{"n_layer": 9, "d_model": 320, "n_head": 5, "n_kv_head": 5, "head_dim": 64, "d_mlp": 1280, "vocab_size": 32768, "activation": "gelu", "norm": "layernorm", "norm_place": "pre", "norm_eps": 1e-06, "positions": "rope", "rope_base": 10000.0, "rope_fraction": 0.25, "qk_norm": false, "attn_scale": 0.125, "bias": "qkv", "tie_embeddings": false, "parallel_block": true, "init": "normal", "init_std_qkv": 0.0428, "init_std_o": 0.0101, "init_std_up": 0.0428, "init_std_down": 0.00505, "optimizer": "adam_variant", "lr": 0.000942, "beta1": 0.95, "beta2": 0.95, "weight_decay": 0.082, "lr_head": 0.00603, "grad_clip": 1.0, "warmup_steps": 207, "schedule": "cos", "final_lr_fraction": 0.03, "batch_tokens": 65536, "seq_len": 1024, "doc_mask": true, "train_tokens": 751000000, "steps": 11460, "dataset": "wikipedia_en"}
Each number is 50 + 10 x the weight over its row's rms, rounded and kept within 0 to 99. Layers, rows and columns count from 0. The size before them is the row's rms in percent of the matrix's.

# layer 5 MLP down, 320x1280, rms 0.0513, rows 200-308, columns 384-447
099:48 54 52 67 49 33 52 57 52 58 60 62 65 58 70 36 41 67 50 39 70 62 53 63 44 57 48 35 44 55 33 41 51 49 60 39 42 60 59 49 50 56 50 26 49 48 60 50 63 49 49 52 48 55 56 50 40 51 43 44 47 65 64 70
103:49 58 50 64 46 67 50 50 45 64 54 50 35 52 56 50 32 46 45 66 57 50 45 38 54 62 75 57 53 52 51 51 40 33 51 48 52 40 38 65 59 57 45 34 47 59 81 42 54 48 42 52 42 43 48 50 65 48 58 45 50 50 57 53
094:59 48 58 43 52 27 50 66 45 45 54 41 48 44 65 52 41 63 55 44 57 44 43 55 46 60 40 57 47 41 52 49 55 24 39 45 54 31 56 68 47 61 57 50 47 61 48 44 43 42 66 46 34 51 52 48 51 42 67 45 42 58 56 52
096:46 40 41 68 50 60 28 43 53 45 47 28 44 49 49 33 47 59 42 72 65 45 64 57 67 48 32 51 54 39 43 48 50 48 42 43 36 56 51 41 48 56 44 37 51 48 55 58 44 41 57 58 61 46 54 55 54 44 42 55 62 28 52 79
096:58 56 76 58 60 52 33 51 60 39 53 61 28 57 64 54 44 36 66 42 52 51 69 54 51 42 39 35 55 41 26 50 45 44 46 51 34 47 51 61 45 58 50 53 44 48 71 59 45 49 62 45 43 64 46 44 46 68 52 69 45 49 50 43
094:49 58 44 41 38 36 61 45 43 58 49 51 47 50 58 55 42 37 32 43 64 48 54 43 53 44 48 45 59 63 49 47 50 56 42 49 32 66 32 44 48 44 39 44 39 48 51 45 43 49 51 38 48 54 43 34 43 37 32 46 50 61 42 47
103:47 48 43 39 55 46 61 41 58 52 52 59 47 61 55 54 45 67 56 45 60 48 38 50 55 42 49 41 51 47 71 53 55 48 53 64 48 55 49 37 47 46 48 44 50 63 62 59 49 69 54 43 53 36 42 56 49 42 54 64 56 28 44 61
097:41 53 43 51 43 49 55 60 55 53 68 47 60 62 40 74 39 50 56 60 45 41 37 40 51 42 56 41 43 53 63 55 39 59 55 41 50 38 44 53 45 67 49 36 52 44 54 48 64 37 37 57 53 38 46 50 53 63 71 37 49 57 48 66
097:57 46 51 46 54 68 59 41 41 46 51 29 59 39 54 67 37 54 46 40 47 53 59 41 51 42 52 48 39 58 44 62 47 48 44 49 54 51 39 47 66 56 63 49 64 61 62 54 38 54 51 38 54 40 56 52 37 41 51 52 71 41 58 58
096:34 54 61 66 61 44 57 39 44 56 64 29 56 46 42 39 52 55 60 58 49 41 59 64 48 54 67 51 39 56 50 67 55 43 58 61 31 46 52 61 71 54 51 51 57 34 37 62 41 40 55 72 55 53 50 46 48 41 38 47 44 38 49 68
099:59 45 56 46 46 43 45 55 32 48 24 62 61 56 48 55 40 41 47 30 54 34 37 68 57 50 51 55 39 61 52 38 54 48 41 49 45 59 42 44 49 37 49 63 51 45 54 41 44 36 37 67 65 43 55 41 61 26 42 49 49 54 52 45
096:56 46 40 56 58 39 45 51 45 51 65 37 49 49 36 54 49 53 52 41 53 43 50 39 51 65 60 56 33 42 68 55 51 52 44 42 57 49 59 48 46 56 49 56 38 67 64 57 43 33 69 54 55 33 52 36 49 44 39 48 47 43 60 48
098:25 46 41 44 43 56 43 58 38 46 60 39 56 63 49 31 60 59 49 61 45 54 55 51 56 51 53 65 55 50 44 53 49 59 28 39 65 58 53 59 44 45 27 60 39 56 41 35 61 48 55 69 67 75 31 46 58 58 62 46 62 55 49 73
100:45 39 42 56 54 69 25 53 69 33 59 50 46 67 55 47 40 62 39 40 48 40 54 44 57 57 37 46 49 45 44 38 51 43 39 55 51 36 64 41 64 58 40 45 47 50 55 51 56 50 46 65 54 53 49 59 66 59 49 48 46 48 54 46
099:44 40 56 48 54 44 40 43 49 52 61 46 59 45 48 50 61 44 61 41 57 54 38 58 66 50 48 38 57 66 52 61 56 49 65 54 42 56 49 49 34 49 55 56 62 44 37 47 39 55 66 41 56 56 47 48 45 43 42 68 43 65 62 54
098:57 68 51 54 31 47 46 63 29 48 49 47 54 73 54 44 65 44 47 49 54 45 49 52 45 34 56 53 62 48 44 48 52 55 49 47 53 59 51 46 67 48 53 62 60 75 44 64 38 39 54 65 49 52 39 41 53 42 52 44 54 32 50 48
091:52 46 73 51 52 56 59 46 36 63 46 60 59 54 37 52 44 59 58 43 53 46 49 64 46 44 40 49 36 40 48 43 64 54 70 44 69 42 37 51 48 53 40 74 61 42 40 54 48 54 49 54 56 47 44 45 61 44 39 54 59 30 47 51
097:40 50 35 41 29 45 53 55 43 45 38 27 43 28 55 53 46 47 51 49 43 45 69 28 49 44 31 43 55 53 49 52 45 64 52 50 48 61 64 50 48 43 56 59 48 39 49 61 50 59 52 61 40 46 35 35 42 48 54 46 62 44 39 50
100:44 53 56 44 39 55 51 56 50 36 36 35 71 58 57 43 52 37 37 62 41 77 52 59 52 48 51 54 62 27 40 52 41 41 47 67 64 44 47 52 64 43 37 46 45 51 54 41 41 43 67 31 42 53 52 48 51 43 39 55 42 33 30 42
096:59 54 67 51 52 38 60 40 63 61 45 66 41 44 55 34 49 51 67 35 46 20 55 61 40 48 50 63 38 51 51 60 51 64 52 47 57 54 46 53 51 51 70 40 50 36 51 43 47 58 56 66 55 38 62 47 40 52 50 48 50 60 35 52
098:39 54 49 47 50 60 55 52 74 42 41 47 62 61 44 51 51 52 52 58 44 59 51 49 58 52 48 45 52 53 75 32 42 34 40 36 56 44 49 57 46 50 52 63 59 51 52 47 62 54 57 41 48 51 71 29 44 49 64 34 59 49 32 43
097:46 39 68 47 49 46 50 41 50 61 43 39 63 53 55 35 66 51 63 56 47 46 39 68 54 47 42 40 59 46 46 23 49 58 53 45 48 52 64 32 51 42 37 42 54 46 15 61 39 48 58 71 64 64 57 44 41 45 53 52 40 37 41 52
102:54 42 40 38 48 49 47 47 38 48 50 50 56 48 45 56 56 44 29 43 25 49 55 44 52 41 46 38 47 35 61 51 61 44 48 55 66 44 51 50 52 34 40 31 74 44 48 35 54 43 28 61 45 34 56 48 54 34 49 34 59 35 48 64
100:56 63 53 57 51 39 58 47 51 62 38 55 34 61 58 48 46 49 78 29 54 42 59 48 31 34 47 61 57 62 25 57 51 46 50 47 47 60 56 56 41 58 45 63 55 48 40 58 49 47 30 28 47 59 56 38 45 54 40 30 55 65 40 29
101:47 58 44 42 58 41 47 35 61 56 31 46 49 51 52 49 52 47 46 36 63 60 62 67 44 48 39 51 44 59 43 52 36 38 61 36 39 60 48 47 34 53 50 61 37 53 50 67 57 62 64 32 45 32 49 55 43 42 44 44 63 39 41 73
100:44 48 56 47 42 57 59 81 43 48 54 52 47 60 48 52 59 56 38 61 47 56 49 47 56 55 45 43 49 56 47 49 67 47 52 44 55 46 69 53 38 56 52 43 48 48 43 45 44 47 53 41 36 35 60 53 56 60 56 38 59 48 52 45
100:55 26 44 38 52 56 58 34 41 54 65 46 37 66 40 53 52 59 66 34 54 29 39 62 75 46 45 56 49 69 62 37 31 52 35 46 41 64 58 37 55 55 57 30 36 47 38 38 43 45 38 56 49 54 39 58 73 50 24 47 47 47 56 64
100:32 51 56 63 57 43 64 45 48 47 48 47 54 35 57 57 65 70 48 57 61 45 64 44 49 48 45 50 57 63 58 55 48 58 34 51 42 62 51 65 75 65 54 68 38 51 46 50 43 47 45 67 50 43 62 31 33 51 44 68 45 54 52 74
104:57 61 52 45 65 51 49 34 45 46 32 49 57 74 52 41 47 56 57 49 50 64 50 49 34 58 50 59 34 54 44 54 58 52 42 44 56 68 57 50 59 65 52 54 63 58 50 45 56 51 64 55 33 68 52 48 63 66 52 56 59 41 49 31
099:65 38 51 49 48 63 48 53 62 44 55 40 49 57 53 40 49 41 45 37 50 73 40 63 48 61 51 56 52 67 32 56 61 51 52 45 43 57 43 33 37 54 65 38 50 56 40 55 46 48 47 40 61 69 40 33 33 56 47 44 43 38 44 31
095:44 43 47 56 46 56 49 64 58 41 63 62 41 56 38 38 48 59 38 38 50 52 53 50 66 20 48 46 62 47 50 59 56 55 48 56 56 47 36 44 74 57 50 47 51 61 63 55 60 51 45 50 45 60 54 64 59 57 60 47 36 59 50 42
095:47 58 45 43 55 60 43 47 54 48 56 50 45 56 47 46 50 65 54 44 50 40 52 43 66 47 50 64 54 41 53 56 62 31 38 33 65 45 39 56 60 45 34 46 45 56 60 49 46 43 70 60 55 62 49 55 53 48 58 58 37 46 42 56
099:51 45 43 37 48 73 48 33 41 46 41 52 56 46 51 53 37 43 56 48 45 65 36 42 46 36 42 54 39 53 51 52 48 52 68 50 47 38 45 45 50 30 52 52 37 57 43 47 41 33 19 66 46 54 37 47 38 50 52 41 46 48 55 46
092:52 53 53 54 50 53 40 34 44 41 47 60 55 39 48 40 63 53 44 35 48 64 42 53 55 40 58 59 57 42 46 62 63 47 41 47 52 44 42 46 76 50 49 51 72 74 50 37 53 53 40 44 67 46 63 59 49 55 65 47 53 59 71 73
095:49 61 58 46 58 41 55 50 71 58 55 68 54 37 52 56 59 66 49 46 52 71 71 45 35 50 51 57 51 40 52 53 37 43 46 71 60 54 47 48 42 50 53 56 46 45 68 37 53 48 47 43 64 46 53 58 43 57 53 49 60 65 54 64
094:48 51 45 53 49 54 62 50 41 45 58 34 42 72 41 58 56 53 40 51 46 38 50 40 38 48 43 37 53 46 53 61 51 42 39 53 55 55 42 53 56 45 42 62 64 41 52 35 51 41 62 41 63 40 39 53 66 47 48 42 58 55 58 59
091:43 44 47 35 43 51 61 49 44 35 46 47 55 56 46 37 44 49 61 63 44 50 47 60 70 41 58 40 52 44 57 57 52 61 60 56 44 54 47 60 37 43 37 65 46 41 36 61 47 35 42 50 64 53 29 34 45 49 51 45 28 72 39 61
097:56 43 63 52 68 50 44 75 35 48 49 55 35 47 39 46 55 54 44 58 59 71 56 49 56 38 59 38 62 38 50 48 58 66 65 55 25 51 37 54 38 44 35 51 61 53 34 46 49 64 51 43 55 48 58 48 29 52 38 48 48 42 77 63
102:47 74 62 27 47 34 66 68 75 57 50 56 47 38 51 55 58 39 50 31 69 34 37 57 46 60 55 64 60 56 55 48 51 71 47 40 46 60 27 60 42 42 52 52 61 55 56 52 56 59 61 49 35 63 66 43 39 56 43 80 52 52 47 57
100:57 51 69 57 60 54 50 57 38 58 56 46 57 40 40 51 68 53 44 33 46 45 61 51 28 44 47 61 40 53 54 45 44 48 59 53 54 49 47 58 57 28 51 60 51 55 56 47 49 55 55 54 43 43 65 71 61 54 29 49 67 43 54 53
101:69 48 46 48 62 55 64 58 56 56 50 39 56 64 45 31 40 41 57 54 28 54 48 44 47 52 47 47 57 38 56 30 46 52 50 53 61 42 58 35 49 38 49 53 45 45 47 67 54 57 46 56 61 45 67 46 45 49 52 48 56 57 53 43
098:58 58 51 59 61 69 53 45 33 56 53 59 61 75 68 49 52 49 51 56 79 66 61 42 55 44 62 37 55 78 40 44 55 51 50 56 43 45 47 47 57 45 33 44 55 50 55 60 34 56 59 40 45 31 49 34 55 43 53 45 36 48 62 43
089:58 59 39 61 41 46 56 51 67 70 58 67 60 60 61 49 46 55 50 38 54 69 44 43 54 45 59 71 48 49 49 46 60 56 51 49 49 48 50 47 51 58 47 57 50 56 61 67 50 57 56 58 37 38 63 54 60 63 43 42 59 53 47 55
099:48 57 56 29 67 65 50 38 61 54 50 52 64 53 55 73 52 52 48 46 43 54 43 69 58 47 53 57 54 48 65 50 55 66 65 52 42 46 48 39 17 41 46 41 53 56 55 52 44 51 67 62 53 40 49 44 58 56 46 49 46 45 52 55
107:43 53 49 37 45 58 58 38 59 48 68 46 55 48 40 34 51 43 41 55 37 46 46 65 55 55 43 55 35 35 60 41 42 42 34 47 42 46 45 33 54 57 53 54 40 52 65 41 56 52 58 60 47 35 64 46 65 49 58 46 68 54 60 83
164:53 33 66 47 50 44 65 52 50 46 54 41 62 43 48 46 42 47 42 45 57 35 42 53 50 64 31 68 53 56 54 55 60 44 50 68 53 39 39 40 45 50 33 42 67 40 51 45 18 56 32 51 66 51 41 45 51 54 38 52 63 43 28 58
100:44 51 37 41 45 44 57 53 77 54 41 48 39 47 41 48 57 59 52 49 57 33 57 51 46 51 50 62 61 34 53 63 68 43 58 44 38 45 54 54 61 49 35 46 58 52 52 63 44 56 50 48 40 78 55 45 48 47 62 59 39 59 43 58
095:58 72 47 52 46 44 29 52 51 51 52 48 47 45 52 51 57 39 53 34 59 58 57 61 43 67 48 49 28 51 52 41 31 45 43 45 62 61 56 56 43 58 28 51 38 57 71 58 45 53 56 57 36 42 63 62 58 58 41 48 56 59 46 57
105:52 70 59 41 35 46 47 73 48 55 60 55 63 45 51 47 39 46 40 55 47 62 51 39 51 56 53 49 64 44 55 45 62 49 22 54 62 35 57 47 32 41 59 52 43 70 48 38 48 54 63 32 60 58 60 62 44 50 55 62 53 26 42 44
096:36 58 58 40 63 47 54 49 38 58 49 55 64 55 57 65 48 57 46 44 62 37 39 58 44 45 59 39 39 68 70 41 58 61 56 44 52 57 64 40 58 60 56 35 51 50 59 45 35 45 58 57 66 46 53 56 73 57 62 72 63 45 38 59
097:56 63 54 47 42 49 55 43 30 50 50 80 35 60 59 54 52 46 55 43 38 47 59 48 47 51 56 42 45 29 66 71 44 64 66 51 57 56 27 65 47 60 41 58 64 54 46 44 44 51 50 61 65 51 58 74 34 49 33 63 40 45 62 44
096:59 46 48 35 55 56 55 49 58 48 36 58 39 53 59 50 53 59 59 49 50 65 68 75 56 54 50 33 49 50 42 47 48 51 56 54 47 50 60 48 31 25 27 50 58 50 43 52 44 40 21 44 44 68 43 59 41 47 35 43 48 59 49 38
099:44 67 50 66 53 48 56 59 52 51 54 51 25 26 50 43 54 50 60 41 39 42 77 42 62 39 56 62 57 59 57 60 41 56 36 43 50 39 64 56 49 57 59 40 30 47 34 39 43 42 52 52 51 52 65 64 53 42 47 47 46 45 51 65
098:50 61 56 48 52 40 31 61 60 44 50 52 28 58 52 41 37 37 41 47 63 49 45 43 46 67 45 45 43 43 53 42 43 36 46 42 48 47 67 36 52 48 44 52 44 54 24 44 35 55 45 48 58 59 33 53 55 52 54 68 61 44 57 44
096:34 48 44 46 55 51 54 36 52 38 37 59 64 57 54 53 69 50 44 57 64 45 42 37 56 54 49 41 52 44 50 45 53 43 59 38 45 41 41 49 72 65 51 53 56 59 54 53 55 44 45 44 60 52 45 49 60 44 50 44 50 70 47 42
098:40 38 33 40 42 65 58 56 34 55 64 42 54 52 41 47 60 65 54 43 62 29 54 52 46 44 43 34 55 64 45 53 56 27 48 71 44 64 35 42 37 55 43 39 55 48 54 37 53 63 50 49 50 50 49 51 54 58 37 57 44 50 51 54
105:58 54 63 47 67 40 41 63 56 29 60 71 37 45 47 40 60 71 61 53 64 58 57 44 59 24 57 40 57 43 44 41 40 59 47 59 58 31 36 66 46 39 59 32 55 48 28 47 47 50 49 63 45 56 47 40 37 67 69 66 48 40 41 48
090:37 63 54 59 54 41 51 56 55 35 47 35 65 48 58 43 43 42 67 59 43 59 64 56 52 32 45 64 39 63 43 29 35 62 39 39 58 50 65 49 47 61 41 50 42 51 45 53 54 33 77 49 47 54 41 55 45 53 45 57 36 66 58 55
096:44 57 46 50 45 43 54 61 52 58 50 59 69 55 55 55 39 55 69 40 31 43 48 55 38 51 31 45 59 52 39 44 39 49 60 49 33 46 68 58 55 56 58 52 29 54 66 47 46 52 42 43 55 61 73 48 56 60 51 44 48 33 49 64
101:54 60 56 57 72 46 39 45 69 46 60 48 73 45 45 39 58 41 37 55 47 57 53 41 66 57 48 60 53 43 59 58 46 55 46 47 58 48 39 61 62 54 53 23 46 66 34 39 58 58 51 31 60 55 46 48 45 43 32 39 58 45 54 34
101:53 46 54 52 56 51 60 52 41 43 50 50 55 60 49 52 49 54 54 47 31 57 43 60 69 31 45 50 63 66 40 57 47 59 37 48 54 51 56 47 57 46 39 53 52 46 29 47 48 41 34 75 39 37 61 49 63 56 68 57 51 46 47 52
107:47 42 55 40 53 35 62 51 37 56 55 53 42 50 49 64 41 54 54 45 48 68 67 46 51 35 55 51 47 68 34 64 48 51 50 60 53 49 65 55 69 32 60 44 47 35 71 57 45 59 40 58 51 40 53 56 57 38 35 40 58 39 42 58
099:39 44 54 58 59 56 25 43 43 69 19 56 58 43 65 44 42 44 58 65 38 66 54 65 60 54 41 39 60 72 40 50 46 45 56 63 45 66 44 46 46 43 42 39 47 41 40 49 55 47 37 60 37 40 56 60 40 44 32 47 58 63 39 48
095:48 46 33 48 53 48 44 33 53 52 29 60 57 50 34 47 68 38 28 36 39 59 40 47 46 47 52 66 49 54 41 40 60 58 43 54 51 50 48 45 47 48 47 54 55 43 42 57 50 43 53 57 40 32 48 62 62 37 55 45 57 48 54 69
096:63 46 55 45 40 47 53 45 49 38 55 58 33 48 52 59 52 42 37 46 48 45 54 54 46 66 56 41 52 59 49 54 37 54 56 32 42 39 63 51 75 62 57 46 51 52 42 43 38 43 53 50 67 56 49 54 52 38 56 60 60 37 48 51
101:52 66 61 51 53 42 67 52 64 57 42 61 53 57 47 66 41 48 41 42 45 58 44 49 41 63 71 53 46 55 52 49 61 43 57 65 46 49 62 49 48 64 66 54 47 67 47 60 44 48 57 46 58 54 55 52 49 56 57 56 51 42 44 48
096:30 36 49 59 61 49 55 32 44 72 48 50 51 49 37 45 47 52 37 40 54 37 53 48 55 45 52 45 54 64 46 61 47 40 58 43 46 52 53 52 42 45 41 38 61 52 42 55 53 56 42 57 31 62 50 51 51 52 62 47 39 57 53 61
095:44 59 48 38 54 39 47 50 62 31 47 55 53 37 43 44 40 47 60 49 51 64 38 66 52 56 60 70 43 44 51 44 38 56 45 47 46 43 41 51 45 61 62 38 38 60 37 51 60 56 46 14 50 61 38 62 30 51 49 64 63 60 61 35
099:41 42 61 52 59 44 46 57 44 43 50 52 40 52 47 50 51 56 63 54 48 49 54 48 60 33 56 52 55 44 43 45 50 55 43 64 49 32 50 65 47 39 61 50 63 68 60 49 43 58 55 55 59 54 38 36 71 54 46 68 67 47 50 68
188:42 38 55 54 49 66 59 49 58 50 57 34 46 46 44 56 47 47 30 54 32 46 42 56 49 50 11 56 54 42 62 42 49 45 49 51 35 40 37 43 52 52 50 49 67 36 48 47 31 57 41 50 60 47 49 53 49 60 36 49 63 69 62 57
101:41 50 43 50 37 36 49 50 40 43 63 46 39 44 42 61 38 75 40 40 59 45 52 46 46 64 25 36 56 49 68 41 42 34 42 43 53 53 46 54 56 46 43 53 49 46 55 50 39 38 56 67 60 49 52 59 46 30 37 54 63 50 53 61
100:58 56 57 39 36 38 46 45 49 54 60 52 68 36 53 54 44 57 45 57 47 56 48 44 46 65 51 43 55 54 62 43 41 47 44 57 57 59 45 52 46 29 56 48 60 63 63 53 55 45 58 54 52 58 60 44 60 51 60 48 59 35 43 41
104:44 46 38 45 53 49 66 39 53 53 51 49 53 40 46 58 51 53 49 52 58 33 56 53 55 46 40 59 58 46 42 42 39 38 52 37 47 52 37 55 46 33 41 56 48 47 59 59 49 41 50 42 43 45 39 60 61 61 61 59 51 48 65 57
098:50 46 72 62 45 65 66 58 47 55 42 41 55 59 50 43 33 52 59 65 51 54 44 56 65 53 42 59 36 51 51 51 56 45 24 56 49 51 40 42 47 56 55 52 59 62 51 45 43 56 65 45 46 55 47 49 65 54 31 25 48 69 59 57
100:41 39 61 45 46 59 50 60 37 58 53 64 36 53 47 60 61 61 50 61 55 49 27 44 44 55 44 43 58 51 52 63 47 54 44 57 47 36 64 43 47 41 45 50 62 40 35 40 38 63 36 54 55 56 56 51 54 50 47 58 61 46 57 67
101:69 53 60 56 61 35 53 65 53 52 63 69 62 47 43 84 53 53 42 55 60 43 54 52 43 45 57 33 43 51 13 53 54 52 65 55 48 35 47 41 44 38 48 53 59 46 57 53 46 68 45 20 60 44 58 63 42 27 45 44 41 21 44 33
095:60 66 54 66 45 43 36 34 49 34 51 65 53 61 48 62 56 47 41 44 46 64 57 52 67 50 54 45 36 51 44 52 64 58 60 48 56 66 43 49 45 63 46 62 41 58 57 45 65 70 37 22 44 66 40 55 45 39 47 55 57 62 65 51
099:54 51 52 55 53 59 54 40 62 43 37 49 33 59 35 35 56 50 39 42 30 55 41 46 51 43 41 50 44 41 51 53 36 73 42 62 58 56 43 41 40 47 45 49 55 50 46 36 55 63 47 43 57 56 53 44 52 54 53 40 37 66 49 40
095:29 54 51 44 63 39 60 70 40 52 43 53 41 51 52 62 55 54 61 48 41 49 58 53 41 49 59 52 49 46 26 66 54 39 58 56 40 60 53 45 53 39 46 65 36 58 26 47 44 50 61 53 48 54 68 46 50 52 38 58 41 50 49 36
101:54 56 53 54 59 59 50 60 66 56 40 57 62 48 53 59 50 68 65 61 53 48 52 44 47 42 51 65 50 61 49 64 57 54 65 46 46 41 70 54 30 52 73 58 60 55 47 62 51 43 55 22 58 43 66 45 58 33 37 48 53 40 51 43
096:32 51 56 59 47 57 51 55 55 46 47 44 35 65 62 54 44 46 43 53 35 54 32 51 44 77 46 25 49 36 61 46 50 41 42 64 65 42 58 51 34 60 39 48 61 51 46 44 51 37 25 49 31 42 45 34 58 53 42 41 59 48 52 59
098:44 48 49 51 61 24 38 44 58 47 45 52 52 48 49 56 63 46 48 37 48 39 40 48 45 52 45 60 62 46 66 67 61 65 51 50 39 47 63 44 49 45 32 53 30 52 45 49 44 51 57 61 49 60 51 23 35 50 63 50 64 54 57 49
093:48 38 49 37 34 62 54 61 44 52 60 40 69 51 49 60 64 48 37 47 52 57 49 33 53 57 67 54 47 60 58 35 56 64 67 41 47 52 48 43 54 49 47 47 33 52 49 48 60 43 55 59 46 34 55 57 55 57 62 52 51 67 53 61
100:49 47 51 50 64 36 49 33 51 40 64 63 45 56 60 42 38 54 59 50 43 66 64 60 65 60 39 65 62 55 44 80 52 58 49 59 34 43 54 67 42 52 62 47 48 50 38 41 44 51 57 56 47 49 62 32 47 50 52 51 65 46 53 13
099:47 46 48 48 56 50 37 50 60 59 55 53 56 38 54 52 37 40 59 35 53 51 44 50 47 60 68 47 51 59 41 51 45 25 51 54 49 38 42 57 50 50 52 33 50 36 73 58 51 33 65 45 56 50 45 42 56 51 53 40 48 46 53 25
096:68 38 48 60 46 45 55 66 52 65 56 52 48 58 44 50 52 61 48 66 51 45 46 37 59 54 44 54 48 40 50 45 57 51 46 59 45 62 56 45 58 45 20 51 54 53 45 62 36 55 57 69 41 32 43 36 72 43 65 52 47 49 42 39
098:58 49 73 43 43 45 49 49 53 55 43 34 39 63 62 42 46 44 40 63 32 49 54 39 44 53 62 44 39 45 51 52 61 42 48 53 35 26 51 52 61 68 58 51 60 61 57 65 48 38 29 64 44 47 56 59 52 59 51 52 49 46 44 56
097:69 43 56 55 55 61 46 43 47 38 52 45 51 51 44 39 41 29 50 61 38 67 51 37 42 42 43 54 49 43 50 26 47 57 36 56 52 43 67 67 40 57 68 57 62 46 44 47 49 59 36 33 32 46 51 44 32 53 36 42 61 40 63 50
093:44 43 43 55 59 46 40 56 47 34 53 54 44 43 58 60 43 46 49 43 43 44 39 61 42 62 53 51 54 47 53 47 33 47 44 58 49 59 65 51 40 53 38 45 47 26 39 49 51 35 51 35 52 54 47 40 43 62 44 64 46 45 46 35
094:33 43 68 53 29 79 57 54 44 37 35 58 44 56 37 28 62 40 57 57 49 38 51 62 52 58 41 61 47 44 49 60 51 57 53 50 57 50 29 38 49 56 53 61 49 44 56 61 57 67 52 51 62 51 39 56 35 56 45 50 44 60 56 50
098:36 54 42 47 42 67 72 43 50 57 45 43 40 58 52 60 66 61 37 68 60 46 43 44 40 49 65 62 71 43 67 58 52 55 48 59 56 49 37 39 47 54 40 45 63 44 57 51 42 57 36 61 65 49 47 37 39 38 60 49 48 47 61 60
100:47 42 55 44 36 62 37 50 32 58 36 46 39 59 58 49 65 38 58 42 36 56 73 47 54 53 28 42 59 56 46 51 62 38 48 46 65 39 57 29 45 54 59 56 68 47 55 44 56 52 51 66 69 55 53 51 51 48 42 66 49 35 50 58
092:61 33 46 54 54 45 49 41 47 40 48 57 42 54 49 60 54 24 53 55 57 54 70 44 55 55 50 49 48 39 55 59 43 69 44 41 45 61 50 55 53 40 58 40 24 52 56 42 47 55 61 52 51 53 56 59 57 59 42 57 48 58 52 73
091:46 41 45 40 47 51 34 26 46 53 63 61 55 49 44 72 51 48 39 61 49 41 53 66 47 29 45 56 39 55 56 32 56 35 59 48 51 86 56 54 42 44 40 57 39 45 49 43 52 53 25 37 44 32 48 39 48 46 44 40 46 82 55 56
102:55 48 42 70 48 49 50 48 48 52 55 54 39 31 37 48 64 52 42 55 54 54 35 41 56 47 56 51 57 46 46 60 37 44 48 45 45 52 39 45 47 35 57 60 58 42 41 46 76 53 17 40 50 61 44 59 41 53 45 66 44 69 76 36
096:80 35 42 63 59 40 45 58 64 56 44 39 59 50 37 64 41 49 46 42 35 62 48 51 46 15 69 39 54 52 14 45 52 35 49 55 55 46 57 60 64 67 72 38 56 63 50 58 54 56 46 41 49 37 45 42 44 48 52 52 46 46 66 49
096:66 47 43 41 44 62 32 54 61 41 48 37 38 47 41 31 51 45 52 59 51 52 59 38 53 39 47 60 45 44 48 57 59 60 65 61 53 50 67 48 47 52 48 42 66 40 50 52 74 28 48 27 49 58 38 43 55 66 39 41 44 58 47 44
103:45 38 50 45 50 47 48 43 45 67 48 42 41 40 28 45 48 55 58 53 55 50 47 51 49 77 43 28 46 37 54 54 56 55 37 42 45 46 47 58 75 43 44 45 53 52 63 35 54 35 43 70 48 44 68 48 32 49 49 51 40 58 58 43
101:56 50 57 51 36 40 55 68 50 56 35 43 47 36 54 47 72 81 51 55 52 52 56 34 66 59 77 30 51 38 54 54 45 74 74 49 56 43 45 48 48 42 32 55 51 44 46 62 51 65 54 49 51 54 40 36 49 55 46 69 57 46 74 40
098:58 48 55 62 39 43 36 60 42 58 55 32 44 47 52 63 34 38 49 62 41 45 67 51 27 60 52 56 45 52 51 50 53 46 52 49 68 47 38 53 56 59 42 42 51 43 35 39 61 51 53 38 51 64 53 49 68 47 60 48 55 38 59 78
097:29 62 41 53 61 35 57 41 39 39 54 56 60 56 45 28 40 38 57 57 57 47 62 53 28 51 64 54 38 45 37 45 46 50 37 59 49 38 53 41 52 57 59 59 45 37 44 53 51 45 39 55 73 65 38 28 56 52 44 54 41 69 53 48
100:62 47 46 42 54 59 59 45 54 60 52 59 51 52 51 57 43 57 50 53 55 53 41 57 52 50 47 39 49 45 52 34 52 66 42 60 58 56 52 37 46 40 62 56 42 51 41 57 42 48 47 43 76 51 57 56 36 48 56 55 74 45 60 28
099:42 66 50 51 41 39 46 36 50 59 36 53 63 54 49 31 55 49 44 61 54 42 51 48 38 46 51 56 48 53 56 71 72 61 35 49 58 56 40 51 43 51 49 71 55 48 47 47 54 49 55 39 56 49 56 54 48 47 69 42 53 50 62 48
092:44 52 54 38 60 38 62 44 35 33 27 43 54 45 46 44 46 34 50 68 55 52 57 44 68 60 43 67 45 42 49 62 42 45 32 52 29 57 49 43 56 38 27 61 43 40 54 45 46 40 39 48 73 63 59 42 32 49 42 55 48 57 57 41
101:68 42 36 61 42 58 55 43 45 42 52 50 50 59 56 49 43 34 43 46 46 44 34 47 72 62 45 57 42 69 36 55 52 56 50 39 60 36 48 57 40 46 50 47 39 40 50 52 39 40 52 48 60 47 44 72 49 47 41 50 47 42 38 56
100:43 41 33 40 54 61 55 50 69 61 67 38 55 42 41 56 41 44 52 44 49 48 39 49 51 56 46 40 53 43 55 36 40 47 61 53 46 46 53 48 46 63 55 60 58 42 43 57 54 50 47 67 53 38 49 54 48 37 43 62 55 51 52 59
103:55 51 48 48 47 49 64 52 39 52 26 53 57 60 59 43 58 46 54 46 47 56 62 51 35 31 36 43 44 59 16 45 48 31 39 59 51 40 46 47 36 63 55 45 46 46 44 54 44 34 57 51 49 68 25 53 39 53 45 40 60 77 61 42
094:24 52 31 55 46 70 53 34 33 57 69 56 43 47 64 49 52 53 58 42 45 40 43 71 47 61 50 57 59 57 63 63 48 60 56 48 51 57 54 47 48 60 67 57 53 53 48 53 39 49 42 64 58 54 66 34 45 46 52 50 40 53 58 71
100:58 55 58 39 47 61 57 40 73 40 62 36 32 54 54 64 47 45 53 30 57 41 51 48 28 42 45 51 39 57 52 44 54 46 35 47 40 48 35 41 31 56 50 55 50 35 55 72 52 50 54 56 49 36 58 53 66 39 57 53 60 55 23 39